Each number is 128 + 32 x the weight over its row's rms, rounded and kept within 0 to 255. Layers, rows and columns count from 0. The size above them is the row's rms in percent of the matrix's.

# layer 2 MLP gate, 192x96, rms 0.158, rows 33-104, columns 0-95
size [ 96  91 107  93  90  99 100 103 107  98  98  85 144  89  91 130 101 103  97  99  96 100 109  93 101  87 102 101 100 103  99  98 110  95  96  88 105  91  90 113 105 115  96 122 102 115  94  99 102 100 102  94  99 107  97 109  88  88 100  85  92 105 104  98  97  99  94  92 101  90 103  96]
[[147 175 114 187 145 127 179 146 130 118 143 113 131 132 111 128 135 130 100 108 171 120  98 144 127 154 148 144 114 122 100 186  61 140  92 131 141  59 117 119 187 184 104 147 128 102 166 126 188 147 151 130 120 100 199 124 151 142 125 139 108 106 104 128  87 119  15 141 124 100 175 119 147 123 138 127 104 170 128 165 151 109 142 118 189 164  68 123  64 172 172  77  98 140 142 158]
 [161 133 139 143  90 176  93 132 176 131 127 229 148 106 144 140 150  95  93 122 142  95 144 123  87 128 122 168 144 186  92 138 143 126 126  87 114 129 179 117 150 116 169 161 156 179  83  77 168 133 102  80 108 152 139 127 129 128 166 103 136  82 110 156 102 138 109 124 171 159  62 203 138 112  88  97 112 179 165 160 132 151 169  79  56 137  87 138 147  77 133 133 138 103 109 119]
 [154 119 123 145 163 136 116 132 148 153  93  76 103  91 122 148  94  89 161 122  82  82 109 104 114 141  60  78  95 109  90 171 114 117 110 114 107 155 143 155 172 140  77  38 112  96  84  93  39 152 131 123 135 136 189 118  72  77 118 142 158  92 142 125 138 117 112 103 157 130 147 108 154  69 126 166 153 158 130 141 120 165 128 111  91 101 137 144  92 159  87  66 134  85 139  81]
 [141  81 196 137  97 145 128  92 165 129  93 144 165 137 165 159 177  99  76 101 136 140 190 106 108 149 112 150 126 106 109 166 176 132 102 133  33 106 140 120 114 110 139 105 167 121 126 173 134  92 159 113 126 139 142  95 105 117  55 116 134 136 142 111 122 159 120 129 158 129  79 135  50 140 104 142  80 179 105  73 173 132 112 101 134  88 161  86  92 182  76 147  68 124 131 150]
 [141 109 137  62 135 165 142  94  81 173 125 161 121 146 138 104 125 135 142 148 122  84  77 124 128  62  84 181 126 119 169 137 160 153 133  81 136 104 115 163 110  54  92  52 119 103 111 108  67 115 164 101  84 159 103  84 149 139 111 157 144 148 134 128 123  89 100 158 174 146 117  74  98 136 199 149 117 122 116  95 139  89 143 119 166 110 188 104  73 151 144 151 152 123 194 143]
 [171  95 175 162 124 166  89 121  88 135  86 121  47 135  97  94 109 128 107 117 120 158 118  87 127 111 105  85 119 220 100 192 125 128  62  73 135 103 144 108 110 124 158  73 135 137 116 164 113 139  86 183 128 100 130  62 157 109 174 106 125 105 161 116  90 167 136 148 170 159 175 133 194  98 155 130 133 188 106 131  98 109 146 141 102 121 108 164 127  94 129 162 133  98 150 133]
 [158 152 167 111  90 161 128 102 151 101 120 215 112  81  92 148 116  76 169 131 102 122 145 147 142 153 167 132 145 127 139  88 166 125 180  60 147 114 177 155 148 140 155  84 133  68 163 125  52  85  91  80  98 113  91  79 129 126  50 164 159 131 157 141 121  94 178 146 153 124  72 138 120 120 164 144 116 136 123 137  98 111 134 140 140  95 103 114 101 133 148 136 122  41 143 134]
 [120  92 191 128  64 144 173  82 166 184 110 124 131 126 152 146 140  89 124 167 207  84 169 132 136  65 111 133 148 171 112 157 128 118 103 155 162 198 116 137  72 158 149  86 139 150 113 123 125 154  95 175 104 122 159 115 153 134 120 152 155 119 155 119 142 100 224 183 158 138 124 138 143 155 108 141 110  60 101 126 151  90 138 102 167 150 160  95 136 167 113 167 115  97 154 102]
 [133 182 113 180 122 163 130 129 101 153 130 140 126 138 120 172 169 205 126 203 121  63 105 131 172 168 201 124  79 152 119 147 132 159 105  88 160  94 115 117  90  89  77 163 138 164  98 197 180 181  68 165 121 128 105 159 165  99 135 153 125 119 103  99 162 134 161 119 119 110  86 154 151  90 164 100 109  96  85 122 112 152 138  96  97  84 139 100 144 106 157 167 127 126 117 117]
 [156 150 158 121 138 165 153 127  88 163 161 113 178 179 186 195 128 153 126  75 154 126  88 125  94 167  82 116 115 151 181 105 176 104 104  93 129 137 178 155 122 196 124 120  96 109 149 176 137  83 154 153 123 109 136 142 120  89 119 132 158 117 147 107 156 102  88 180  95 133 143 121 149  80 135 110 100  45 112 131 107 187 141 108 166 160 116 142 217 160 111 134 174 147 121 105]
 [162  66 160 176  77 173 158 100 151 100 102 108  99  88  71 114 173 119 125 144 158 174 117  73 160 159 102 129 113 139 102  76 128 129 120  50  94  95 148 168 162  79 161 113 112 163 110 187 135 163 106 161 170 118  93 124 108  84  72 147 150 133  94 114 157 191 154 151 137 143  98 171 155 115  84 133 119 115 126 138 184 100 132 161  80 111 147 136 126 143 105 184 133 111 117  87]
 [153  74 133  90 157  89 139 105 118 197 137 126  99 166 148 104 123 115 138  96 100 112 147  65 189  88 156 122  78 107  63 123 106 151 119 140  93 118  79 124 106 177 107 125 143  77  44 116 152  97 168 117 115 155 158 133  92 100  84 105 129 161 174  99  94 121  99 116 133  72 103 116 140  72 112 165 114 141  97 109 141 158  91  73  80 149 151 143 123 184  71 129 104 125 168 137]
 [166 117 153 116 115 146 145 138 156 125 141 124 110 137 134 108 120 112 127 112 164  76 154 183 111  96  92  70 118 149  68 212 149 165 104 158 166 176 162 124  84 110 141 162 121 151 222  79 114 150 112  83  84 100 103  98 117  92  89  84 131 101 150 113 159  80 173 139 150 175 116 139 172 126  55 105 148 130 109 127 158 141 108 136 160  93 147  52 105 166 155 106 112 128 129 135]
 [101 132 107 122  73 105 141 195 150 155 188 101 127 167 125 145 143 150 132 115 138  95 149 167 182 119 136  92  92 135 129 100 151 112  79 177  74 157 159 133 139 120  95 112 150 120 171 124 171 136 120 119  48 140 131  98  90 115 157 167 124 120 161 109 153 115 194 140  79 186 117  85  93 162  85 181 128 112 125 143 131 160 112  99 183  84 204 134  64 136 103 142 180 109 112 127]
 [ 92 139  81 134 136 151  99 106 153 100 109 132 157 113 156 147  88 126 133 183 134 125  86  89 101 151 229 127  70 161 136 175 129  53 113 117 157  84 135  67 151 168 100 140 144 117 136 101 207 124 133 130 130 177  75 104 129  81 138 109 177 174  97  54 149 167 103 126  97 152 115 142 108  75 103  99 109 150 108  90 167 116 120 137 103 133 163 125 119 168 136 132 120 180 122 127]
 [172 101 193  88  65 136 154 118 139 130 138 121 118 126 150 152 162  92  95 112 180  77 177 194  97  98  73  93 101 144 144 130 123 146 101 169 166 187 124 169 105 122  98  86 121 111 150  89 130 159 144 115 150 193 118 107 125  90 107  80 107 116 134 146 165  95 196 157 175 135 143 131 137 114  82 133 151 126  97  95 138 103  98 163 214 115 140  95  68 145 146 127 128 166 144 107]
 [125  66 141 140  82 154 126 113 112 126  80  98 122  74 165  87 115 101 125 139 149  99  85 190 136 108 151 116 127 141 209  78 129 104 106  89 162  68 162 147 177 117 102 136  91 171  76  77 125 118  82 132 185 168 140 162 148 128 133 128 104 140  87 102 156  73 104 132 151  76 107 157 111 122 190 144 102 126 181  97 106 102 114 182 191 108 122 166 131 129 114  85 110 150 136 126]
 [ 87 122 125 137 151 117 116 143 129  86 117 124  65 126  95  92  77 144 146 130 187  89  66 163 115 111 117  77 176 149 135 167 145 128 127 111  86 196 108  55 154 160 160 131 147 123 163  98 185 133 123  90  94 159  88 103 139 159 151 126 145 114 145 104 176 182 124  75 108 173 179 118 121 141 114 103 199 154 134  78 144  96 160  93 128 107 149 126 148 142  45 130 125 112 170 143]
 [152 135  81 145 120 137 133 187 116 136 214 102 118 130  70 197 133 172 100 150 135 131 147 127  85 132 129 191 116 129 115 137 110 109  96 146 110 127 112 128 113 138 163 120 121 127 131  89 180  90 134 181 127 115 139 120 143 163  94  95 116 182 170  75 115 148 170 128  94 114 167  85  84 139 161  88 114 202 159 158 125 109 198 108 182 121  74 154 161 166 112 195 163 155 121 126]
 [ 79  90  95 134  59 145 131  98 155 125 122 120 140 155  48 118 146 156  97 173 126 170 118 123  92 182 113 104  58 133 189 120 131 120 131  68 101  86 125 133 163 105 110 148 112 142  64 119 132 163 104  92 163 205 193 158 136  97  98 138 139 136  98 120 151 125  90 125 103  96 124 149  91 107 126 108 124 152 103  99  87 150 181 148 119 129 201 174  96 131 113 168  77 109 144 145]
 [128  99 114 204 138 110 158 124 110 161 126 173 164  70  97 127 128 164 148 110 167  88 103 151 159 131 131  84 100  80 120  84 118 145 152 142 154 125 109 186 134  76 136 124 138 171 144 193 200 161 127 132 155 143 179 111 106 143 137 167 155 156 109  96  71 149 141 150 138 120 154 150 149 129 169 146 214 111 119 124 189 167 120 176 157  94 116  97 101 140 116 129  47 163 156 103]
 [145 130 113 138 138 107  93 134 136 140 144  92 140 154 123  81  75  73 178 132 172 160 102 165 158 111 132 169 117  51 137 131  95  95 140 191 120 144  79  87  80 131 142 119 151 139 131 181 116 142 149 110 148 105 149 166 112 163 145  77 129 175  70 124 152 122 142 151 106 127  69 117 143 134  95 124 111 163 158 119  78 100  87  38  93 179 133 124 153  84 184 105 183 168 106 150]
 [150 179 145 123 137 127 147 106 134 174 140 133 129 128  84  71 147 107 107 166 161 126 175 148 130  72  95 187 123 128 174 161  89 107  65 119 100 148  78 151 164 183 129 106  55  88  80 194 157  88 127 112 144 137 167 113 160 171 144 120  96 137 145 109 158 140 123 176 172  91 183 113  94 141 159 137 141 157 127 141  44 129 156 101 126 159 147 141 119  95  93 160 153 141 104 174]
 [160 114 137 180 145 130 160 167 179 141 132  86 114 157 153 170 103 137 112 137 115 126 146  84 113 119 113 179 108 126  99 148 149 209 114 108  87 170 119 162  74 135 143 165  83 109 122 165 165 138 129 138 148 108 186 204  76 108 109 156 153 122 115 199 119 135  98 106 113  84 109 128 128  80 144 167  72  67  56 120 120 144 179 145 153 131 105  95 122 168 120 115  81 128 105  79]
 [124  83 137 152 146 123 123 169 128 153 108 123  86  87 111  89 135 132 106 150  70 132  58 118 172 203 132  81 141 107 100 139 160 156 167 155 114  76 152 181 127  95 189 116 181 170  96 157 143 133  43 108 121 116  76 175  99 122 109 169 168  89 166 143 124 147 127  92 156 181 126 114 129  88 133 148 110  91 135 128 218 154 150 170 123 118 106 111 108 136 140 153 126 127  91 149]
 [150 110  90 203 173 188 140 124 142 104 131  75 110 124 171 126 124 125 178 107 164 152  92 114 106 136 133 126 161 137  92  92 108 160 135 122 153 142 123 129 146  40  86 115 134 120 162 138 170 159 113  92  84 138 183 145  61 107 133  75  48  99 105 157 123 139 177 165 105 172 127 143 143 125 138  83 124 102 115 110 203 153 133 150 100  68 101  93 181 161 148 121 111 127 154 126]
 [ 93 104 146 104 179 130  99 139 103 145 111 192 109  93 170 105 143  94 130  78 116 117 129 171 138  90 146 140 189 108 106 142 126 146 155 103 123  89 135 122 118 107 134 129 152 138 145 126 168 150  39 141  74  98 177 141 110 121 129 125 146 117 126 136 166  65 122 149 131 187 146 127 134 134 159 105 208 117 180 160 148 178 144  66 184 154  83  63 140 162  93 104 106 110 179 180]
 [147 172 118 103  87 134 156 150 115 121 191 156 148 150 162 164 187 119  76 142 134  89 100 157 145 111 116 147 155 158  89  80 161 103 103  84 133  82 148 107 127 120 142  80 100 137 107 133 141  97 144 197 168 106 122 101 116 176  81 139 130 154 111 164  89 136 102 147 205 154  69  51 163 109 121 147 156  54 130  99 114  67 121 172 105  77 119 128 101 117 165 124 135 143  91 126]
 [ 84 162 139 153 158 155 130 126 151 111 162 103 163 104 138 127 141 106 105 177 128 133 205 163 131 111 164 106 133 105 180 173  96 108 139 150 176 161 144  72 116  97 125 219 145 122 143 128  87 104 136  95 119 162 173 122 163  53 188 156 134 115  98 149 161 126 163 176  76 151 171 144 162  99 128 135 140 146 141 143  86 155 111 149 165 132  86 160 207 108 110  95  76 119 116 105]
 [185  88 123 109 149 141  96 144 192 155 129  91 142 145 140 135 143 141 169  84 160 121 106 145  75 121  53 159 158 137 158  98 143 157 113 110 100 130 176  92 125  65  82 165  73 164 136 145 176 123  76  84 135  93  46 100 133 136 126 130 151 147  46 136 159 164  57 159 175 112 140 131 141 149 117 106 107 135 122 105  79 100 128  93 145 143 133 192 145 148 127 135 128 147  97 103]
 [198 148 123 157 157 190  55 141 101 127 151 145 166 156 135 190 152 102  94 160 126  93 136 119 122 120 143 147 135 162  63 101 167 175 191 108 113 156 118 115  98 136 132 160  85 146 104 148 121 147  98 121 151 130 196  80 143 192 129 102 155 132 121  95 170 163 135 113 164 164 119  87 142 131 137  70 127 168 146  34 118 166 169 118 129 123 108 134 119  86 132 170 110 131  76 135]
 [100 102  65 132  73 117 114  94 221 150 134 120 136 167  96 137 148 133 128 128 144 154 170 139  87 164 104 130 153  88 135  93 155 124 148  66 145  84 119 166 139  93 128  87 165 179 130 157 193  81  78 164 156 192 142 125 139 102  67 160 149 134  99 158 115 104 100 158 118  89 114 201 106 144 141 128 145  83  92 143 121 167 174 121 117 123 158  96 121 156 200 138 128 106 125 133]
 [129 146  94 130  74  93 103 104  84 108 113 182  70 136 132 103  79 156 183 125 160  98 150 135 128 105  99 186 166 129 125 143 109 145 139 141 109 140  95  68 135 120  86 191 121 156 146  96 174 189 132 114 159 125 127 103  84 124 116  99 169  80 165 125 128 145 168 135 198 113  96  65 185 106 168 128 175 115 120  77 143 104  93 139  97 128 154  96  81 122 127  48 109 124 142 122]
 [167 155 120  71 115 131 183 204 100 135  61 159 112 147 139 158 145 145 137  90 115 202 128 137 133  98 143 111 120 171 140  92 128 133  97 105 126 118 146 100  76 189 162 100 145  91 132 106 129  74 153 124 129 129 109 153 195  81 112  74 156 160 143 117  84 180 136 146 144 134 151 128 156 143 178 153 160 118 127 110  89 155 101 102 133 102 117  84 109 170 140 160  89  99 225 147]
 [141 158 155 122 107 122 138  69 159 103  70 128 219 141 145 183 123 140 146 141 110 141 129  91 154 181 134 118  73  90 127 125 116  62 118  79 144 133 112 123 110 101 107 153 166 136 167 155 121  79  62 141 116 156 132 104  79  92  96 142 153 137 115  81  50  83 165 183  95 145  74 142 199 176 100 128 150 137 137 117 134 148  94 124 131  91 176 167 136 118 121 129 140 102 161 120]
 [107  93 145 135  89 207  72 148 118 139 124 146  90 141 150 130 173 109 127 131 105  80 127 139 141 130 129 139 164 130 143 110  99 143 175 113 111 143 144 110 143 116 146 147 140  83 132 127 148 134 127 122 173 159 156 168 121 141 139  98 117 131 164  54 198 121  50 149 112 136 155 123 126  66  62  90 178 171 142 202 112 145 161 129 183  42 171 113 182 147 117 104 133 102 174 124]
 [177 127 202 111 195 143 131 123 125 147 120 181 132  92  90 142  69 157 117 113 152 129 151 123 104 154 143 132  92  82 127  90 155 100 154  44 143  44  97 131 182 161 118 128 175 152 128 156 115  83 139 147 140 188 107 148 156 135 106 165 208 128 118 114 116 143 154 132  78 154 135 160 185 138 145 146 142 107 133 148 131 131  81 148 145 121 126 161 214 135 119 129 154 102 125  83]
 [ 71 109 154 138 134 206 162 129 186 119 115 121  82  50 101 143 186 105 107 121  65 133 105 142 133 137 158 132 137 139 101  82 143 151 156 135 109 195 166 137 130 131 129 166 129 162  84 122 111 173  98 139 112 157  90 130  68 122  95 120 201 155 114 130 129 112  85  99 136  98 134 116  85 122  92 124 170  96 136 160 171  86 118  98 200 142 131 181  83 147 149 112  73 107  99 118]
 [155 109 134 144 160 125 162 123 128 103 155  48 129 202 149 134 168 110 139 104 148 109 100 150 111 125 144  86 108 100  93 173 142 150  61 120 139 133  99 152 134 138 116 135 103 115 208 177 144  89 139 127 127 129 171 150  80 122 108 144 127 163 102  94 128 104 140 152 126  69 162  96 112  71 111 151 124  99 128  88  96 108 120 146 183 113  68 126  16 154 100 156 100 160 149  71]
 [ 99 131  91 128 120 129  66 200 102 103 110  69 102 143 126 134 114 157 131 171 121 143 100 180 149 143 144 169 162 122  87 159  95 137 145 126 182  99 130 115 142 118 154 127 179 144 105  87  89 131 160 127 108 130 147 123 104 116  47 111 101  99 121 140  73 119  90 102 147 155 214 119 189  49 111  97 130 109 222 155 106  89 104 138 117 118  98 102 105 103 133 148 145 145 137 175]
 [159 116 184 116  94 162 137 118 137 160  78 179 151 111 154 146 137  72 119 144 133 119 109  87 133  92 117 153 181 167  71 148 148 115 139 117 120 128 126 103 142 110 106 144 115 190 171 114  92  79 115  87 100 104 151  93 143 111 100 142 150 112 101 172 146 153 123 191 127 162 106 173 145 163  69 118 176  41 181 147 116 116 118 131 179 100  96 173 147 132 107 143 139  53 178  82]
 [114  66 134  96 153 140 113 121 128 122 163  99 136 136 102 134 147 133  98 145 158 116  72 151 111 130  85 179 179 125 144 132  86 136 212 117 107 114 103 141 153 103 162 132 121  97 128 127 166 117 187 119 162 127 159 117  60 134  97  89 149 208  81 188  76  67  53 151 121 156 141  88 130 146  96 104 109 131 104 132 142 144  69 162 122  64 105 173 111  97 111 136 176 141 118 141]
 [136  71 164 121 177 124 125 196 146 107 178 121  98 149 102 118 120 104 179  70 127 110 168 161 148 132 147 140 134 143 124 124 148 198 136 127 179 103 140 174 205 163 131 139 151 136 119  92 157 105 122 112 232 107  54 127 128 181 111 134 123 183 103 105 157  83 118  97 138 153 138 129 116  79 164 178 154 179 150 145 149 157 150 126 112 156 111  60 125 117 142 100 129 133 111 133]
 [ 97  82 142 190 115 110 122 105 148 134 175 127 115  74 125 126 141 142 160 156 108 125 155  88 155 132 137 133 117 105 201 124 140 137 125 160 140 147 185  96  93 146 126 131 172 167 105 169 196 143 153  97 146 113 153  57  75 111 108 147 150 124 155 126 168 106 147 165 114  72  74 148 156 189 149  95 145 132  72  76 149 112  72 151 134 109 186 161  78  99 180 104 110 128  88 163]
 [156 173 155 142 128 133 161 171 176 169 143  96 141 149  96 142  69 160  96  94 144 194 126 109 140  97 132 160 188  96 124 121 153 151 134 136 112  79 179  85 163 117 144 103 183 123 144 117  73  84 187 162 126 136 197  92  94 133 154 106 203 179 147 106 110 157 177 130 164 171 151  82  90 121 151 119 123 166 116  58 150 110  97 134  93 119 137  96 151 120 128  98 116 130 100 143]
 [179  78 114 124 143 201 102 122 119 141  81 199 164  87 165 134 105  83  75 129 103 173 187 110 167 142 163  80 195 127 108 141 141 154 155  72 100 138  91 163 162 116 156 131 132 165 146 176  87 139  98 139 164 127 146 124 122  75 113 124  81 120  97 141  92 108 136 123 155 182 135 146 151 145 152 176  89 105 160 124 160  99 142 120 133  60 106 158 132  92  76 113 134  87 153 133]
 [124 142 144  80 133 149 135 175 151 173 169 153 109 155 116 120 110 114 121 140 128  84 118 136  74 114 101 173 169 151 106 139 142  98  91  56 119 123 157 128 107  84 145 143 118 171 101 175 138  85  95 144 107 109 137  65 138 183 118 141 135 141 111  45 113 157  80 141 139 132 110 122 158 133 160 163 107  91 139  76 147 182 132 107 135  75  75 169  80  76 122  41 181 160 131 149]
 [144 157 121 108 141 125 187  89 136 120  87 132 153  97 136  85 152  73 104 138 117  60 136 151 172 107 109 113 179 124 133 154 174 143 165 180 151 129  88 115 163  97 139 113 136  98  80 110  91 167  89 117 103  53 105 161 143 152 106 121 144 156 138  91 115  62 108  79 154 121 132  83 187 132 155 160 134  45 143 108 120 136 122 169 140 120 172 154 112 136  68  60  82 153 148 136]
 [129 148 118 160 192 124 103 115  58 117 111 119 153 101 121 162  83 128 129 139 116 161 156 122 109 104  87 130 118 177 108 157 143 161  47  66 176  71 163  93  89 114  89 183 138 145 119 149 167 108 177  87 132  75 135 101 115 180 126 122 112 140  97 121 160 168 126 174 128  82 120 118 145 145 123 116 100 203  88 189 115 120 151 110 165  68 105 144 133 130 172 126  92 123 179 148]
 [129 187 135 148  73 121  89 156 109  97 177 161  85 146 140 149  92 213 123 134 181  85 110 114 121 128 100  76 137 157  86 136 137 112 113  99 129 178 159 185 143 166 165 166 138 182 178 123 192 115 116  97  92 106 156 115  98 156 147 126 121  84 150 117 121 129 141  95  89 163  90 119 110 149 150 147 145 158 124 117 140 154 178 186 105 167  93 104 152 168 150  69 191 145 113 158]
 [147  59 153 129 117 161 132 152  95 101 178 148 113 116 161  80 108 128 110 105 122 158 126 146 174 143 146 163 168 118 108 126 129 159 200 127 173  89  82 119 192 132 125 174 142 181 116 140 143 106 145 111  77 137  57 129  84 118 142 155 124 114 104 185 143  63 118 150 174 162 123 176  90 154  97 119 151 151  81 104 158 106 107  95 135 151 157 137 133  49 130 189 123  88  80 149]
 [ 89 116 104 197 125  86 103 128 101  89 102 155 100 130 138 121 138 125 109 146  68 107 108 102 137 143 102 106  99 163 101 130  91 114 115  61 168  86 189 152 128 168 127 112 152  95 162 154 163 174 138 101  99 128 113 157 134 106  85 147 175 126  89 154 124 162 142  77 174 126 185 105  79 107 165 174  64 171 132  69 146 137 140 188  86 139 128 105 144 148 106 129  79  68  82 139]
 [146 123 151 117 143 133 114 111 155 153  73 111  96 139 105 191 137  42 152 142 159  97 151 157  51 159 169 158 121 116  91 123  93  95 135 146  91 133  66 168 134  97  80 122 161  68  81  95 110 144 112 149  74 139  70  72 116 114 138 123 107 119 100 155 169  74 141 138  94  82 119 149 143 177 105 150  82 143 126 114 167 124  95 162 138 145 141 139  81 107 143  69 180 105 152 132]
 [116 112 172 121 158 142 148 116 117 143 119 146  99  86 136 149 153  76 125 126 120  77 169 163 116 111  99 143 178 158 123 121 113 155 112 138 139 103 160 145 169 164  78  54 125 105 131  73 166 181 207 123 156  62  50 130 188 138 138  89 127 153 150 113 118 176 106 148 130 144  94 130 104 153 174 146  95 114 137  94 189 101 126 171 115 154 120  56 120 123 144  75  92 156  90 130]
 [109 139 151 132 110 125 185 127 118  91 111 123 166 120 176 135 103 145 128 144 149 156  79 141 143  85  67  92  76 106 138 135 117 106  95 149 127 179  96 118 172 105 117 116 136 141 123 162  44 101 143  77 217 128 115 138 137 189  93 150  75 155  93 110 131 129 125  95 178 189 145 136 140  88 124 149  94 106 139 133 135 149 129 116 128 149  73  83 162  96  28  87  94 145 135 141]
 [210 101 140 131 146 142 115 104 162  89  99  57 108  88 124 149 125  98 148  97  55 123 110 122  92 114 122 120  93 118  94 106 137 123 128 160 140 125 146 165  98 106  77  74 126 128 114 122  94 129 201  69  86 105 163 124  88 108 137 180  99 148 137 148 149 130 106 137 171 145  86 146 114  34 155 135 178 127 135 124  62  94 164  92 125 105 134 101 154  84 130  80 131 116 161 176]
 [136 158 139 118 156 147 121 133 147 180  80 151 114 110 134 149 151  90  66 153 115 118 109 141 160 187  92 187 112  90 155 166 173 150 139 107 144 193  77 153 109 138  99 163  54 147 125 176  86 118 140 148 112 127 160 142  49 127 106 155 101 127 109 111 128  98 130 151 151 172  93  75  72  74 118 136  93 113 105 166 103 170 108  60 147 153 135 138 138  71 125 184 143 100 142 104]
 [ 62  72 123 122 114 137 123 128 132  93 125  97 131 129  63 137 149 102  50 115 137 128  77 157  75  98  83  98 147 146 125 207  85 157 147 104 199 188  63 117 162 104 145 129 178  82 159 138 150 146 158 177 136 144 131 160 133 154 151  98 141 115  74 130 134 143 126 102 154 162 126 174 163  88 154 111 108 119 108 107  84 137 134 156 167 108  67 109 120  85 125 120 126 126 123  71]
 [117  76 119 122  90 118 146 140 157 139 151 176 124 125 164 212 126 140 121  83 101 155 141 194 163 115 175 130 187 207 159 124 156 130 151 104 162  75 154 102 173 159 125 120 128 177 127 131 134 112  97 145 119 146  95 119 149 128  61 148 164 114 158 115 136  81 115 131 161 140  75 129 115  82 156 151 129  68 117 107 130 139  96 168 134  97 122 156 104 115 233 123 178 109 149  92]
 [ 97 166 118 140 134 127 135 185 174 100  76 119  52  31 134 131  92 117 109 170  78 140 132 157  94 130  95  84 116 126 111 107  84 155 138 156 108 178 145 126 158 141  97 149 100 109 141 139  90 146  88 119 153 126 188  87 148  79  72 131 108 127 182 104 145  98 145  98 139 182  65 165 100  83 150 178 118 135 133 120 112 174 158 101 144 122  72  86 124 127  87 118 103 123 137 156]
 [116  81 158 142 169 171  86 140  99  84 127  69 190 154  95 123  87 127  93 149 106 112 111 100 106 169 140 131 143 126 140 126 134  50 143 125 181 124 160 144 120  91 100 130 168 161 130 162 127  98 111  79 134 139  84 141 142 144 112 128 106 126 110 113 127  95  52  74 145 132 140 114  79 171 148 150 123 103 143 178  56 175 143  91 183 141  99 114 160 146  99  65 180  85 152 177]
 [119 169  92 177 173 123 101 122 117  56 177 135 116 108 160 153 136 134 126 128 106 104 119 147 130 137 113  23 108 133 114 188 138 192 102 143  87 180 116  90 150 105 120 150 155  94 175 156 106 107 200  89 130 169 117 100 116 136 129 109 123 109 155 109 170 146 130  97  99  74 100 138 124 118  78  66 147 174  91 137 190  75  74 123 155 119 159 124 181 129 125 109 106 144 121 134]
 [128 123 132 121  66 147 134 118 111 137 130 128  92  83 138  96 116 111 150 129 123  87  71  96 111  77  80 108 146 152  87 171 147  99  77 135  73  89 159 192 125 124 136 124 151 167 178 102 112 156 115 119 127 157 116  93 152  71 124 129 148 104 136  84 116 122  51 110 162 120 186 136 130  99 164 114 193 161 157 135  67 123 164 104 109 148 129 111  55  50 128  81 126 119 102  81]
 [119 128  97 160  85 110 124 168 133 104 102 132  79 109 118  82 116 151 126 168 127  95 116 135  72 174 128 113 107 160 158 183 110 157 131 144  82 171 167  90 121  80 131 114 172 188 114  92 123 178 143 146  82  91  79 134 207 136 118 103 183 149  95  93 107 126  66 157 150 105  51 167 141 150 155 174 131  66 157  74 162 110 149 144 127 159 150 140  96  89 141 116 112 133 107 127]
 [156 123 127 162  93 178  86 108 127 165 143  80  97 113 117  86  99 129 120 181 183 144  75 110 138 142  86 115 145 138 163 138 142 114 149 159 147 174 101 109 132 112  70  83 101 166 113 114  64  99  59 162 171 166  69 121 122 144 149 137  80  94 124 107 119 127  89 153 140 108 128 142  99 119  50 159 155 114 136 185  67 149 191 132 145  71 125 121  95 122 147 163 158  88 113 101]
 [ 90 127  70 133 184 166 144 142 126 116 149 147 141 109 122 132 204  98 133 128 131 136 109 153 144 179 138 160 127 115 148 131  81 163 150 178  97 115  84 136 147 127  91 172 118 152  78 134 100 135 143 138 116 108 175  99 122 126 141 157 118 151 121 184 160 106 136 122 118  95 113 105  49 111  79 126 114 124 123  51 133 154 146  68 178 107 182 193 160  64 152  97 151  41 104 116]
 [109 126 133 128 176 117 172 101 106  87 164 152 151 135  93 169 167  80 156 185 128 139 119 136 143 141 158 139 125 143 192  89  95  79 103 127 151 157 108 116 146 160 141 159 113 118 186 128 130 180 127 128 143 113  99  82  63 117 178 141 120 144 154 114 147 160 164 108 180  99 174 143 125 147 140 173 194 115 199 145  92 111 119 101  39 127 192 126 121  72 110  78 102 133 143 158]
 [141  95 124  96 154 150 128 158 121 139 116 113 141 183 114  99 122 106 116 102 163  50 111 141 106 156 165 167 141 159 115  67 121 159 120 137 143 139 136 118  98  46  94 134 148 142 133 123 133 113 145 115 143  49  84  90 130 183 135 132 159 150 113 145 144 114  95 107 124 102 145 121 167 140 134  59 130 146 174 153  84  80 185  98 153 109  84 199 214 157 145  63 119 139 108 172]
 [174 116 143 139 161  78 130 168 101 193 161 137 128 126 142 147  85 140 157 122 143 120 102 136  79 161 123 132  69 115 100 172 145 135 115 148 126  99 154 145 141 153 117  91  85 157 147 123 116 146 149 136 177 140 129 103 107 112  94 141 148 157 169  99  67 191 141 156 157 147 138  88 171  84 127  76 173 160 106  83 195 131 150 153 117  81 115  90  79  67  29 123  78 152 127 117]
 [137 104 161 140  98 122 104 170  76 171  97  96 115 127 141 105 100 121 156 137 107 191 132 153 225 110  98 112 114 177  60 174 144 169 172 132 127 113 159 132 113 153 149 115  97 185 110 162 150 130 130  87 105 113 151 131 153  25 104 186 154 159 146 123 139 140 117 140 129 104 138 208  89 151 117 151 170 159 126 147 159  95 141 114 127 142 151 151 174 138  79 139  81 126  89 117]
 [144 111 154 140  90 141 111 143 164 105  33  55 116 145 127 110 110 119  82 108 129 121 117 163 110 112 127 125 151 144  76  78 131 130 127  96 174 170 103 138 184 174 138 132 153  79 174 143 154 129 195 158 110 163  94 155 123  97  51 132 140 158  94 151 140 145 138 170 107 102 124 155 107  99  76  45 112 101 106 151 107 110 100 143  62 121  71 124 167 118 115 177 149 132 106 146]
 [ 87 134 144 165  61 134 176 154  70 164 165 145 147  94 156 193  85 127 125  97  86 183  75 165 148 117  99 118 109 147 163 125 168 154 163 114 131 110 198 108 168 123  94 155 109 128 121 136 134 135 115  89 109 154 127 139 135 170 110 163 139 139 155  90 120 120 135  79 132 168 133 114 127 132 146 141 124  60  70 201 150 145 125 116 127 136 216  71 119 126 117 161  78 138 110  75]]